config.toml
num_hidden_layers = 8
hidden_size = 128
num_attention_heads = 2
num_key_value_heads = 2
head_dim = 64
intermediate_size = 768
vocab_size = 8192
hidden_act = "gelu"
norm = "layernorm"
norm_place = "pre"
norm_eps = 1e-05
positions = "learned"
qk_norm = true
attn_scale = 0.127
bias = "none"
tie_word_embeddings = true
parallel_block = false
init = "normal"
init_std_qkv = 0.0406
init_std_o = 0.0102
init_std_up = 0.0406
init_std_down = 0.00415
optimizer = "muon_variant"
learning_rate = 0.0093
lr_mult_o = 1.5
beta1 = 0.93
lr_head = 0.00791
max_grad_norm = 1.0
warmup_steps = 97
schedule = "wsd"
decay_fraction = 0.682
decay_shape = "sqrt"
final_lr_fraction = 0.1
batch_tokens = 32768
max_seq_len = 256
doc_mask = true
z_loss = 1e-05
train_tokens = 162700000
max_steps = 4966
dataset = "wikipedia_en"
Each number is 128 + 24 x the weight over its row's rms, rounded and kept within 0 to 255. Layers, rows and columns count from 0. The size above them is the row's rms in percent of the matrix's.

# layer 3 attention key, 128x128, rms 0.132, rows 25-51, columns 0-127
size [102 106 105 108 112  98 101  94  95 102 117 110 108  98 111 101 118 110 121 111 111 115 111  88  89 114 103]
[[184  96 164 166 131 151  91 144 128 125 133 161 143 111 120  94  81 153 126  83 121 155 199 114 106 124 128 101 126 152 137 143 149 110 145 128 152 154 169 140 158 116 131 137 144 100 153 103 109 147 131 117  93 107 133  91  97 123 132 150 100 140 118 159 124 133 138 136  84 139 135 136 151 158 168 140 132 106 139 116 125 114  96 159 153  87  67 117 162 135 146 126  78 138 124  89 110 108 179 153 112 129 154 138 127 134 146 121 150 130 166  85 120 129 115 163 119 123 150 135 117 145  99 116 123 145 125 113]
 [143 133 153 115 142 148 144 127 124 128 151 110 143 137 106 136  90  95 119 142 142  87 144 109 156 133  94 109 109 131 121 141 144 163  93 150 164 108 122 112 102 132 150 156 113 112 128 122  71 131 134 159 120 128 104 126 140 122 113 128 150 156  94  88 119 173 151 109  90 144  85 155 135 168 121 107 131 128 154 116 187 100 147 115 122 135 163 108  69 119 112 138 178 145  80 196 114 119 147 155 113 141 131 111 124  99 152 140 126 121 121 118 122 160  87  97 140  97 123 107 121 138 112 119 166 176 163 129]
 [133 130  81 129 176  91 112 179  93 131 171 133 114 149 152 136  97 122 154 138 109 107 150 140 145  94 170 139 125 132 107 104  77 110 121 134  92 145 173 124  98 155 112 111 151 110 129 129 100 136 132 139 137 120 114 158 133 105 151 120 161 140 146 153 115 115 146 133 164 153 114 146 103 125 139 109 127 118 121 130 159 110 115 162 109 130 125 118 165 110 147 119 108 104 100 124 165  45 108 126 125  82 117 129 135 149 118 153 102 142 124 180 155 135 150 117 110 146 163  92 119 127 177 109 143 140  87  91]
 [118 140 143 143  83 165 123 123  87 136  91 144 109 145 141 134 170  82 104 130 103 102 116 142 129 123 115  98 121 153 136 108 175 161 136 108 163 160 123 123 163 123 127 113 140 139 121 130 152 117 145 144 122 130 212 136 148  77 141 112 144 128 150 149 155 114 129 100 114 114 173  61 159 103 110 114 133 119 146 136 150 138 116 122 122  98 104 132 131 153 162 143 133 145 177  76  91 139 125  99 157 114 105 141 114  86 104 129 150 109 142 140 109 109  95 119 140 134 109 134 124 118 153 142 119 118 114 188]
 [146 144 139 126 110 175 131  99 149 103 126 118 167 130 114 116 104 120 133 127 106 174 136 135 121 149 132 126 110 111 181 123 133 172 125 123 109 106 125 107 200 107 121  94 117 117 103 129 207  93 115 122 147 127 141 125  87 125 128 103 101 131 137 148 127  73 166 112 104 124 145  77 123 132 128 110 107 115 144 123 137 145 134 132 170  93 117 127  99 127 153 137  94 126 154 105 125 186 130 145 114 110 107 157 108 131 160 122 105 108 156 150  92 129 144 141 107 153 166 177 154 136 162 146  95 127 144 147]
 [117 166 118 107 158 132 136 124 111 120 145 140 129 202 147 132 140 126 148 155 129 104 102 116 138  71 144 125 138 158 146 116 117 138 106  87 103 120  93 106 151 132  77 104 173  79 176 141 132 158 108 145 110 143  98 126 142 123 166 102 109 138 110 167 103 111 186 129 179 142 174 176 153 111 135 180 112 126 107  90 136  99  97 132 106 123 113 124 121 136 100 124  96 108 113 113 162 129 123 125 137 161 131 133 130 161 120 115 104 123 119 132 138 129 153 137  94 132 150 157 107 112 135 108 163 125 120 113]
 [ 87 127 120 162 149 107 109 172 111 147 140 137 134 143 148 107 139 101 172 104  93 126 145 143 149 163 137 125 113 178 109 131 139 109 103 107  98 188 157 133 103 125 101 105 109 117 111 166 114 147 118 128  87 131 127 111  86 135 169  98 123 110 116 100 121  92 175 120 163 139 159 155 163 148 111 143  94 178 102 131 126 137 106 157 132 143 157 143 108 177 101 139 121 132 131 135 116 105  88 154 169 133 118 115 123 143 109 111  85 140 165 162 159 134 131 128 118 163 121  93 122 113 161 118 127 161 121 112]
 [118 143 110 162 126 134 119 131 150 141 169 129 148 125 163 115 107 131 170 150 122 153 107 162 141 151 137 131 132 127 136 170 173 118  93 154 100 125 115 107 100 138 152 129 125  88 129  80 101  97 107 143 132 143  70 157 144 140 133 142 110 127  98 154 122 107 134  91 183 102 113 131  91 151 109 109 183 126 128 134 157 156  86 154 140 146 145 126 108 150 101 157  95 128 131 147 176  90 133 131 131 142 109  96 153 129 121 115  78 103 104 126 119 131  97 136 142 108 156 128 102 143  81 108 128 165 120  78]
 [141 109 100 123 163 122 120 138 165 183 129 113 143  66 150 122 128 150 104 114 123 117 150 122 122  86 152 176 131  96 138 109 121 123 153 144 115 140 140 133  91 158 112 143 124 165 132 100 116 100 137  73 126 174 115  85  95 138 159 138 109 106 117 105 130 148  58 145 112 144 112 157 140 123 122 143 139 122 151 181 103 135 118 130 115 147  98 133 181 114  98 142 119 145 128 119 139 130 137 112  85 175 172 130 144 154 143 150 145 162 116 126 156 111 148 123 109 136  89 121 142 132  83 116 144 100 115 151]
 [125 116 145 101 127 119 127 141 111 139 122 125 136 162 127 138 105 161 123 112 125 121 126  87 141 112 140 159 112 173 100 155  99  80 115 150  68 135 131  96 141 104 120 139 114 150 145 109 122 143  91 122 114 113  96 118 107 141 179 132 136 116 133  94 127 162 105 147 135 133  97 149 129 158 109 130 102 204  97 113 118 124 189 137 106 150 167  86 140 141 132 129 143 173  95 140 139  97 101 118 134 133  96 132 121 157  96 130 125 184 114 131 203 139 137 153 117 149 104 102 129 141 148 120 142 117 128  95]
 [161 184  80 161 117 189 116 134 118 104 175 114 166 170 127 142 129 102 120 164 164 134 119 123 106 151 148  96 134 107 130  77 120 140 136 133 137 153 151 161 137 145 116 101 112 106 142 105 132 160 113  78 108 129 121 145 151 148 117 102 148 107  94 155  87 131 106 119 139  86 124 145 131 122 127 152 158 138 129 125 105 118 134  84 119 150 154 143 130 127 119 101  95 146  83 103 161 129 129 145  99 190 110 125 113 168 169 132 107 111 122 148 125 131  96  87 154 141 119 105  98 117 146 122 138 112 135 139]
 [118  88 106  86 140 138 103 150 111 160 142 123 116 147 138 116  81 154 133 112 118 119 111 111 133 111  95 136 111 109 147 160 113 155 127 130 128 116 135 112 173 120  90 138 179 178 158 169 121 152 140 120 133 146 157 114 112 128 119 131 145 138 105  84 103 141 139 178 150 137 148  83 118 160  97 122 114 159 113 131 156 122  94  95 126  79 143 146 125  90 155 131 144 127 144 134 145 169 149 135 101 148 139  89  89  79 118 158 179  97 131 112 118  85 162 132  80 141 134 156 131 131 158 130 144 140 132 139]
 [109  84 131 139 147 148 143 133 142 108 104 112 123  99  62 157 117 174 133 156 131 148 129 161 113 134 141 141 152 147 132 122 129  89 147 155 111 125 197 148 163 131 105 110 105  91 166 172 159 116 129 104 136 118 149 154 165  95 125 141 100 117 137 158  93 128 110 160 124 134  98 169  79 139 110 168 138  95 112 115 108 139 143 111 115 129 135 131 121 114 127 106 100 133 134 135 162 109 108  79  94 116 121 163 132 164 111 123 112 173 116 125 157  98 133 116 142 112 125 123 135  89 111  87 163  99 107 121]
 [146 134 105 102 115 109  87 108  85 155 129 134 119 114 111  84 115 137 167 135 136 143 119 132 158 172 138 167  93 140 133 154 119 103 150 137 164 124  89 109  66 143 127 140 104 116 130 135 117 123 102 121 170 178  96 161 147 125 121 154 122 138 113 116 108 118 119 147 122 141 112 113 128 146 176  95 112 127 158 192 126 114 142 125 153 149 110 135 189 100 139 168 162 143 130 146 149 104 128 124 120  94 178  77 150  97 116 136 110 146 113  94 130 139 112 105 176 117 131 107 132 156 104 135 105 135 132 114]
 [170 130  43 142 130 131 146 115 124 150 127 107 160 136 151 109 116 116 150  94 121 139 148 128 143 117  91 123 128 126 135 168 128 108 160 140  99 135 144 103  98 123 140 136 145 116 183 129 125 149 115 176 130 168 140 134 145 130 117 132  87 126  78  97 121 171  82 109  96 131 154 101 147 179  99  87 114 145 140 117 133 127 155 115 123 143 134 130 137 144 180 118 192 123 107 102 174 162 107 134  99 127 111  95 103 119  96 167 129 125 108 136 154 130 128 110 134 122 101 106 106 168 137 131 130 126 138 138]
 [144 157 113  99 130 121 133 129 135 124 141 138 126 124 169 142 162 102 144  72 156  93 153 180  81 106 143  97 159 153 120 100 135 129 132 134 161 121  97 142 144 150 117 160 132 150  88 107 126 127 116 133 138 103 120  95 138 134 153 121  94 165  87 140 140 155 162  82 108 148 140  93 140 106 117 162 140  78 127 134 133 116  90 131 101 135 190 131 114 100 113 143 156 109 119  82  85  98 137 149 171 159 115 171 162  97 139 146 135  95  98 139 132 128 133 131 162 119 105 148 123 124 153 132 128 110 125 109]
 [122 127 138 150 126 110 129 105 138 115 105 135 128 164 145 158 106 135 108 126 132 188 172 143 147 146 113  72 153 140 102  91 119 166 114 158 156 123 118 116 102  91 121 150 129 144 136 142 114 135  96 129 118  90 120 139  75 132  69 111 152 142 138 130 152 134 174 104 147 103 104  96 173 113 186  99 129 134 135 115 154 123  95 149 149 145 145 135 100 139 129 158 108 131 158 151 111 110 108 143 171 131 129 129 143 136 154 182 102 106 127 151 106  80  80 142 140 107 126 109 128  77 121 108 145 133 135 123]
 [162 112  91 130 151 137 136 136 135 123 131 119 134 119 156 123 157 152 144  93 143 129 145  93 122 167 124 119 139 144 126 146  97  71 111 133 129 143 139 119 121 147 167 143 129 132 125 108  92 155 109 104 138 132 128 119 105 110 149 167 117 142  50 147 143 149 123  98 131 103 127  73 112 112 114 148 111 130 137 127  90 102 136 165 124 115 121  91 135 125 130 100 174 140 121  89 151 156 137 147 126 187 108 136 167 131 107 132 130 146 136  93 161  99 112 166 119 120  82 121  72 160 188 123 146 128 100  98]
 [118 136 104 116 158  75 107 114 107 137 109 145 125 101 120 130 148 157 177 125 124 110  80 154 124 120 151 143 130 135 136 139 129 104  97 125 154 148 105 115  89 102 160 103 121 118 139 141 127 126 108 129 164 173 134 122 159 135 156 120 105 152  75 149 145 167 127  95 140 146 114 138 137 113 130 162 109 150 131 165 105 115 171 119 114 150 107 141 154 132  79 101 157 163 117  71 167 123 144 142  87 169 180 157 113 151 109 112 126 144 141 102 134 152 145  87 107 117 120 122  84 122 142 117 127 104  74 131]
 [128 127 116 142 118 159 174 158 139 131 107  87 129 120 114 169 119 120 106  87 135 104 200 107 100 117 148 146 154 117 146 101 105 121 114 141 141 103 113 146 127 128 149 126 131 111  90 151 148 107 123 136 175  97 123 137 116  97 102 164 146 172 101 142 134  94 130 130 115  96 148  85 164 107 174 140 127 106 132 122 124 189 114 137 128  86 130 105  89 105 156 137 122  95 174 143 101 116 115  93 155 117  76 172 149 142 143 115 115 134 109 136 140 138 115 152 133  98 121 131 157 111 164 113 157 124 146 152]
 [122 103 127 135 117 119 121 178 111 171 112 124 117 142 133 135 104 106 144 147 130 101 164  89 161 101 116 131 147 115 149 127  93  93 118  89 156 122  97 113 138 113 127 161 174  93 119 159 119 169 133  96 126 153 120 110 108 116 140 114  96 155 102 122 157 127 149 111 112 165 140 123 181 158 171 151 119 146 141 128 107 119  93 175 130 116  94 143  89 143 111 162 127 125  92 187 107 146 135 159 123 108 178 131 113 137 130  93 114 132 148 106 112 122  68 158 134  92 132 138 116 137 109 132 132 151 144  88]
 [153 122 120 154 160 135 186 138 146 112 129 120 154 141  86 138 144  90 105 128 123 114 153 125 108 125 152 159 133 116 116 140 154 163 114 121 114 150 191 144 177 141 105 109 179 129 129 101 108 111 151  76 118 151 130 145  59 137 122 111 162 126 135 137 110  98 108 106 116 125 139 127 169  96 117 117 121 111 118 126 142 124 117 127 113  95 139 140 138 108 153 126  99  73 102 108 126 138 149  95 114 109  78 125 131 120 116 124 153  87 151 138 105 165 164  98 125 163 121 112 165 154 127 125  90 133 176 153]
 [117 121 132 153 141 100 124 121 108 157  83 156  93 127 155 136 114 154 150 125  75 130 117 150 104 152 130 150  86 187  73 178 157 104  87 157 118 107 112 109 106 118 127 114 115 114 109 121 103 123 127 161 132  84 130 140 165 119 150 113 160 131 163 131 113 109 126 124 170 144  84 151  92 148 109 126 128 140 117 154 110 136 154 158 120 155 135 128 101 136 130 117 110 115 151 118 144  89 110 119 182 125 133 114 195 160 141  78 144 127 128 118 133 151 137 139 138 123  85 110 153 129 145  97 159 157 140 132]
 [101 137 126 162 130 143 132 143  96 133 120 113 126 175 125 117 121  87 133 137 132  89 126  81 141 158 154 128 139 156  98 133 130 128 130 142 133 147 128 125  74 114 142 103 157 141 107 128  87 160  94 163 102 159 123 160 149 158 108  71 108 125 115 117 111 144 126 118  82 143 158 109 135 143 107  96 112 142 127 149 119 159 175 158 127 157 162 174 107 138 149 129 156 117 112 155  99 136 117 165 137 105  87 121 139 128 154 134 139  89 167 146 126 160 101 102 168  76  98 134 150 145 132 135 170 139  91 139]
 [167 152  99 114 123 129 126 129  96 139  96 136 132  94 120 152  94 156 117 134 121 142 111  81  91 105 163 129 163 124 103 185 163 127 112 108 187 107  98 136 147 147 144 160 125  99 151 128 113 164  92 172 117 146 148 138 191  99 106 133 163 132 152 141 116 135 135 129 122  89 124 118 118 155 164 137 127 158 126 162 121 126 124  80 127  86 131  95 150 138 134 109 154 148 163 117 159 135 109  96 126 122 134  99 129 127  90 140 126 118  94 104  91  83 127 126 136 117 119 147 141 115 133 114  96 173  94 123]
 [115 113 129 129 121 145 151 123 172 122 107 130 166 123  88 116 156  88 118 148 135 113 125 117 139 122 150 151 105  84 151 123 141 160 102  97 134 139 177  94 120 126 135 105 129 118 116 124 151 117 145  94 111 127 139 159 114 150  69 144 130 112 147 153 165 105  92 104 130 157 118  99 188  90 146 124  70 154 115 122 110 129 212 116 125 112 134 147 107 117 156 134 122  97 151 137 102 148 140 132 140  84 114 109 125 109 142 126 151 135 152 134 136 151 150 102 117  92 148 138 146 133 119 151  96 104 186 162]
 [ 93 135 122 129 116  88 157 144 130 119 126 123 131 124 142 128 186 147  94 152 101 164  95 104 166 135 132 122 118 115 114  75 125 156 153  79 105 187 135 136 143 122 151 137 123 120 177 160 139 131 112 175 103 112 131 117  95  78  89 146  83 117 156 156 132 157 133  87 120 146 146 161 182 123 125 105 103 163 139 140 133 162 135 113 122 167 100 119 155 132 116 126 147 114 114 114 161 116 106 128 139 122 132  94 106 137 146 173 119 159 154 103 111 132 131 112  92 121 116 128 139 142 104  79 140 100 134 121]]
# layer 3 attention query, 128x128, rms 0.145, rows 26-52, columns 0-127
size [108 100 109 111 112  98  98  95 104 114 107 109 110 116 104 111 107 114 104  99 120 115  93  89 108 110 123]
[[167 141 150 125 168  71 129 101 139  97 134 162 106 149 118 140 111 123 144 125 109 111 132 112 142 139 137  84 115 130  96 137 176 150 121 108 131  80 116 143 134 105 137 172  94 102 128 120 117 158  94 175 122  75 117 138 129 141 102 136 175 153 111 126 125 183 152 135 155 119 136 144  88 138  88 106 134 119 140 122 179 111 123 108 131 143 159 110 109 123 119 110 125 133  67 159 149 130 156 137  98 160 115  81 104 133 137 119 141  83 139  90 139 152 127 108 136 112 123 114 151 134 113 132 145 160 177 135]
 [148 118  70 135 141 159 144 134 124 169 138  95 115 139 127 166 132  90 153 140 101 132 136 129 103 109 105 167 130 111 116 117  89  93  89 108 119 129 122 116  99 101 100 151 135 121  67 129 118 134 134 165 111 128 161 149 114 128 146 135 124 119 176 140 126 120 140 146 178 147 158 149 108 127 133  84  90 111 116 174 150 136 150 138 114  98 123 139 122 159 143 124 120 101 111 150 133 119  80 127 156 113  94 147 125 154 155 125 107 158 113 173 124 107 118 188 123 119 145  72 133 144 133 107 193 124 128 116]
 [ 97 150 122 139 101 146 120 128 139 154  86 116 111 104 131 128 183  81  89 125 128 135 145 131 113  99 145  84 157 144 144  92 173 147 128  87 144 132 151 109 167 146  96  90 116 141 154 143 154 158 120 166 129 109 178  89 119 133 160  99 101 149 132 123 176 130 154 122 111 101 133 117 131 112  99 148 154 130 111 112 137  92  85 159 126  93  88 133 141 174 133 138 120 147 143  70 100  98 169 144 128 126  94 173 133 124 125 148 128  87 124 124 112 128 134 116 133 151 132 130 118  98 143 144 127 117 105 153]
 [158 150 121 122 105 139 156 107 143  87 127 133 150 108 129 133 146 112 116 137 149 150 111  96 125 108 132 150  84 150 191 135  91 148 156 125 122 138 138 150 188 131  99  98 123  90 142 153 152  91 162 107 127 114 161 117 116 133 198 102 124 121  96 131 140  78 128 106 143 159 152  85 132  82 141 146 130 139 123  75 160 143 108 156 124 123 124 113 116 124 113 124  92 107 135 107 103 167 107  80 138 127 117 135 109 156 131  94 105 144 154 151 125 105 151 147 102 149 166 163 142 148 127 119 132  96 142 145]
 [109 174 114 134 168 168 124 166 121  95 182 153 141 209 147 145 110 136 123 136 115  96 118 125 112 155 135 135 178 148  96  97  74 121 122 106 125 126 103 136 124 120  99 114 154 112 123 121 119 156 100  78 102 156 101 107 128 142 113  90  95 128 143 115 138 112 125 161 119 118 165 167 154 146 153 146 103 168  94 122  94 148 110  85 112 117 149 116 103 117 120 121 113  97 122 148 128 123 114 163 146 133 127 141 112 162 135 122 150 139 126 132 132  93 152 126  66 112 142 135 128 137 156 107 135 113 132  95]
 [ 93 123 142 149 101 119 135 152 126 120 130 144 124 161 154  78 150 109 126 147  77 100  96 162 145 169 123 105 112 134  90 112 152 111  95 122  96 181 135  91 138 153 127  83 142 117 106  82 119 127 135 124  70 141 153 126 119 147 139  79 135 108 151 154 135  86 166 112 149 169 129 118 137 130  90 130 113 161 111 127 140 114 135 171 133 155 144 108 157 151 156 124 107 113 128 133 132 109 120 139 199 134 107 161 149 105 158  98 126 135 152 154 134 133 106 135 104 143 120 149 122 153 149 108 125 154 123  82]
 [184 171 106 162 113 120 126 149 131 151 111 129 133 172 140 141 170 118 158 180 105 209 112 151 125 166 115 134 123 128 168 135 127 130 131 141 133 111  89 164 142 111 157 116 114  76  93 168 127 124  94 150 153 130 100 139  85 120 120 134 130 124 131 153 108  99 135  75 139  97 108 115 115 129 119  89 134 108 159  91 126 155  89 157 133 127 126  88 134 119 130 163 100 103 135 155 147  95 137 135 121 132 128  89 137 153 135 102 102 123 106 139  89 135 121 120 114 157 107 124 100 121 105 143 130 155 143 116]
 [134 100 106  85 117  74 118 147 184 169 149 129 156 100 119 109 123 152 107 112 149  99 123 150 109 125 142 162 115 106 100 140 115 127 169 159 102 163 133 111 122  96 158 126 176 185 109 123 108  81 137 108 167 130 133 127 131 153 159 144  87 124 119 110 100 125  64 102 124 126  99 150 122  89 144 147 125 114 163 141  91 195 145 120 142 131 109 141 116 131 149 107  96 118 115 153 113 149 124 116 130 164 160 129 137 141 127 142 107 133 126 121 129 179 113 129 145 111  84 113 131 156 139 138 107 137 130 136]
 [115 124 134 129 136 132 155 104 141 117 136 129 131 173  99 108 113 126 121  97 110 115 152 103 145 140 104 153  81 164  85 171 118  80 129 149  97 135 154  63  99 107 102 133 140 165 132  87 139 124 134 129  87 151 114 183 155 149  94 150 130 109 176  98 130 118 116 142 127 156 145 110 121 183 120  99  98 150 130 118 123 108 181 150 147 131 156 141  74 127 117 118 135 157 146 158 104 116 107 111 133 102 132  95 124  97 118 136 129 135 135 134 174 161 146 156 107 150 109 123 138 129 107 162 158 142 113 132]
 [121 158  78 155 108 175 118 107 124 109 173 116 147 196 133 167 137  85 123 137 173 141 143 136 134 156 168 105 137 115 127  88 126 131 139 121 133 165 114 156 110 136 107 117 141 125  83  88 139 169 122  73 109 129 118 156 128 160 117 106 161  91  74 127  66 138  86 115 160 114 134 130 125 119  99 147 170 157 101 101  95 151 136  80 105 166 179 128 110 132 140 112 103 117 117 134 137 125 119 117 133 148 131 139 133 131 146 106 123 139 109 119 136 125 126 108 149 122 131 104 127 120 146 153 119 134 143 137]
 [141  95 122  73 174 138  76 146 114  97 170 118 105 159 128 133 103 184 126 117 129 123 109  87 126 113 135 116 156 123 124 146  95 142 142 115 147 100 151 130 152 111 140 117 161 189 176 140 116 112 123 142 154 138 140  99  97 118 166  71 114 164 155 109 124 143 129 151 144 132 121 114 123 142 154 155  92 171  80 124 117 103 120 127 109 140 150 148 138 100 123  98 147 134  84 112 120 135 117 111 111 152 113 118 114 119 120 147 129 114 174 144 107  94 149 115  99 161 133 147 150 126 189 125 110 133 119 157]
 [ 85  91 143 173 162 128 149  94 116  86  96  94  97 104  99 152 133 180 113 131 154 164 118 126 140 152 130 139 142 148 140 116 115  89 146 133 123 119 155 168 135 108 131  98 140 123  80 139 172 134 142 104 154 111 155 148 111 129  99 156 119 108 155  95 103  96  90 152 116 129 142 151  93 128 148 150 151 149 152  90  96 147 149 101 118 116 157 119 129 101 128 117 112 120 154 161 160 128 145 117 124 128 132 128 143 188 121  94 167 169 108 120 121 153 160 165 153 124 145 101 136 114  93 100 137 111 118 108]
 [171 114  85 111 111 104  69 136 122 113 152 124 106 154 110 103 110 137 166 137 134 138 118 117 124 111 141 168 121 136 133 157 104  92 151 113 167 104  89 102 101 136 143 164 108 125 143 129 138 126 111 144 183 166 116 136 150 115 109 138 158 151 124 137 124 154  83 144 106 105 133 115 113 145 158  90 148 109 145 168 147 113 117 131 146 113  79 118 173 123 128 117 152 113 139 137 157 104 160 116  86 102 169  79 126 141 130 160 125 146 118  88  94 108 109 111 141 103 151 148 117 165 151 127 163 164  91 120]
 [204 151  69 135 164 140 131 111 149 122 136 114 127 148 124 123 157 141 126 107 132 157 149  87 144 106 132 116 108 122 146 145  89 111 147  98 138 128 141 121  97 117 135 130 130 142 165 111 174 157 107 182 117 149 141 107 122  90 118 144 111 110 133 150 124 173  78  89 113 131 140 145 109 146 111  99 130 148 138 104 102 138 161 108  82 152 136 138 146 135 165 103 160 115 117  98 160 127 105  81 136 132 113 103 109 144 123 161 102 104 115 127 134  99 121  91 108 142  94 115  98 174 148 120 153 122 105 166]
 [153 160 152 115 100 126 148 116 112 137 136 155 143 127 169 151 147  89 114 107 157  86 126 153 107 159 101 140 139 170 146  92 125 124 101 143 150 107  97 123 149 101 138 140 141 125  83 126 118 121 131 105 139 105 171  92 155 118 131 139 115 155 116 137 156 149 170 154 153 113 167 112 120  73  91 133 145  87 113 127 151 162 121 124  97 138 148 132 100 158  73 132 119 127 123  97  98 117 113 128 177 172 117 152 132 137 137 133 155  78 106 138 166 117  78 165 145 104  99  96 110 114 134 144 137 126 106 142]
 [102 108 137 162 110 122 134 147 123 128 128 157 123 169 135 129 137 141 103 133 126 133 120 128 143 134 147  98 164 152 100  99 104 160 132 127 136 112 115 102  66 112 143 136 107 115 140 148 115 136 129 144 139 117  54 150 105 143 100 129 179 107 127 121 154 172 182 127 161 136 111 103 147 109 145  99 115 137 128  91 177 152  99 145 158 160 158  98 146 133 146 197 120 141 132 176  96 119 121 144 165 129  89 118 136 116 143 125 120 104 140 124 144  73  93 132 108  86 112 123 136 112 126 129 156 151 136  93]
 [161 137 122  87 168 139 117 156 148 110 125 128 146 145 156 123 165 140 153  71 148 124 158 115 150 167 148 144 165 171 130 113 110  96 106 152 131 122  92 112  70  97 142 135 117 142 116  80 106 152 129  82 120 113  88 127 172 111 137 156 147 142 111 112 141 150 108 106 117 126 146  81 147 121 146 154 141 138 115 146 114 133 125 135 133 139 172 123 138 121 139 118 159 124  73  70 101 141 168 129 146 158 109 139 143  93 121 125 129 130 111 112 156 128 129 139  81 138 120 111  95 131 195 136 121 116 117 124]
 [110 134 125 104 153 101 145 156 180  82 119 101 117 126 140 156 130 142 153 154 160  99 132 157 133 139 127 138 125  98 142 141  76 102 130 118 150 122  86 163  80 125 135 121 132 124 132 159 127 168 140  99 148 153 138 103 177 127 109 109 138 139  70 130 148 157 115  82  94 141 142 117 141 105 128 137 132 123 118 154  66 135 141 133 118  98  70 142  99 145 127 101 150 106 108 113 140 144 159 149 140 161 137 176 151 142 122 162 120 113 153  88 124 128 141 104 112  93  99 133  91 162 151 149 133 115 110 104]
 [122 120  88 132 159 106 167 123 131 113 129 127 112 132 114 155 154 131 122  90 128  95 168  94 100 138 140 149 158 157  91 131 102 104  96 155 121 128 128 138 105 114 110  96 149  96  76 122 122 131 134  90 143  92 110 150 112 101 141 159 106 173 166 157 148 101 147 118 170  98 116 136 129 130 180 121 139  84 133 143 166 136 139 108 171 101 134 115 125 116 148 121 160 156 163 117 107 142 130  84 172 108 104 121 156 177 135  93 110 144 124 127 137 136 123 157 132 116 128  97 136 126 185  83 139 115 116 141]
 [142 129 139 160 149  89 120 180 138 134 107 150 118 149 143 107 108 146 129 120 117 109 159  95 125 116 126 139 131 124 110 119 133 145  85 114 101 136 114 116 130 136 131 137 153 119 129 112 122 159 129 104 109 125  85 139 113 115 154  91 174 163 134 126 142 146 154 123 180 165 111 177 153 141 162 145 110 183 129 100 115 120 129 147 111 127 104 106 161 156 114 123  82 159  93 134 129  90 139 133  96 169 149 134 158 202 113 129 125 157 147  98 159 130 129 142  82  93 138 125  94 120 155 110 108 133 132  69]
 [143 117  90 151 140 133 143 145 128 131 125 114 180 141  78 100 137  63 126 144 125  92 124 145 142 119 155 150 123 132 142 125 178 147  95  89 115 133 171 121 188 111 141  86 158 124 121 114 139  75 112 106 102 143 158 138  99 160 157 140 117 130 130 153 125 108 106 159 126 136 151 130 121  97 106 147 137 134 102 117 133 137 118 125 120 104 127 150 139 118 130 115  79  84 111  99 139 141 117 106 148 127 101 103  91 152 162 108 123 104 139 181 121 134 158 125 144 114 119 140 175 181  93 113 115 114 145 166]
 [112 129 104 153 120 132 160 151 117 144  99 106  64 139 124 121 139 126 127 152  77 138  70 164 120 139 118 145 134 150 142 152 151 133  98 158 122 111  95 138 111 138 134 119  75 137 106 170 111 129 124 138 134 148 118 126 128 127 123 120 116 113 137 115 112 141 188 139 129 132 119 120 119 150 131  92  83  78 139 148 135 141 112 176 145 153 151 144 125 100 125 142 174  97 141 130  95 103 126 112 164  66 116 133 172  97 117 108 172 158 146 149 120 190 116 145 113 137 136 141 170 141 136 108 123 173 121 118]
 [139 149  79 148 132 115 108 141 109  88  97 120  89 176 139  96 134 114 142 129 137 109 124 104 125 125 173 147  97 169 118 184 165 135 109 113 112 136 121 121  97 109 120  73 132 146 169 136 123 112  75 156 136 144 109 119 145 139 124  84 180 108  83 125 122 138 142 116 155 136 121 146 140 151 108 101 106 123 123 116 134 139 108  80 115 144 175 130 162 139 155 135 140 124 121 106 161 104 103  99 143 121 127 150 112 142 131 163 167 111 109 129 124 179 141  88 136 114 134 106 130 113 156 107 148 141 124 187]
 [158 137  73 128 117 137 106 120  87 134  93 143 110 110 115 166 138  81  92 151 139 179 144  90 132  94 111 154 173  85 127 157 130 124 115 129 140  78 100 118 125 147 123 140 134 112 158 150 165 178 109 179 128 122 157 143 142 122 123 102 153 171 132  87 105 148 124 159  78  80 134 141 169 157 154 125 107 118 108 150 101 112 100 130 131 118 139  94 116 131 122 135 147 106 112 124 111 135 129 160 144 122 139 127 155 112 141 152 140 151 114 112 115 108  97 101 130 123 123 142 132 113 169 105  80 158 136 112]
 [100 123 116 167 126 127 150 100 126 108 131 127 129 140  82 120 113  95 164 159 127 104 147  81 140 119 150 164  65 141  87 153 148 158 158 125 117 159 145 103  97  85 151 106 151 127 132 123 133 115 135  81 156 145 108 133 138 140 122 137 119 123 139 169 142 117 101 134 114 167 102 102 120  97 159 110 117 130 107 128 120 132 148 122 142 107 130 168 124 149 177 125 163  98  98 114 128 137 157 133 137  84 138  94 124 170 122 143 106 114 130 103 111 155 189  78 141 145 148 134 143 133 150 149 112  96 139 184]
 [ 88 114 121 127 133 101 149 157 167 108 103 127 149 122 143 122 190 137  91 152 124 132 123  81 137 123 102 139 133 131 110 102 130 114 149  95  82 164 164 126  81 136 118 135 136 138 156 163 111 150 131 158 131 118 146 128 104  93  75 131 124 108 157  89 134 130  96  75  95 109 159 167 212 144 115 143 102 177 151 116 108 140 148 138 125 108  90 114 133 155 124 163 141 119 106 152 137  99 138 161 135 138 146 153 120 121 140 167 143 136 151 120 117 122 132 120 134 130 122 108 108 131  92 152 142  92 125 133]
 [122 129 131 120 115 167 134 146 140 134 129 150 153 162 120 105 107 131 115 113 157 155 124 177 101 145 127 125 115  97 120 194 152  76 145 155  90 145 133 146 108 140 122 110  88 112 161 130 110 133 106  81 119 124 160  98 133 154 104 146  83 125 115 140  98 104 113 135 120 120 122 148  97 161 115 143 109 151  92 105  94 150 176 122 111 152 121 118 106 104  88 111  89 124 125 173 105 150 133 110 170 150 181 140 156 133 130 137 102 180 111 153 153 106 118 133 135 141 122 121 150 161  94 132 112 156 145  88]]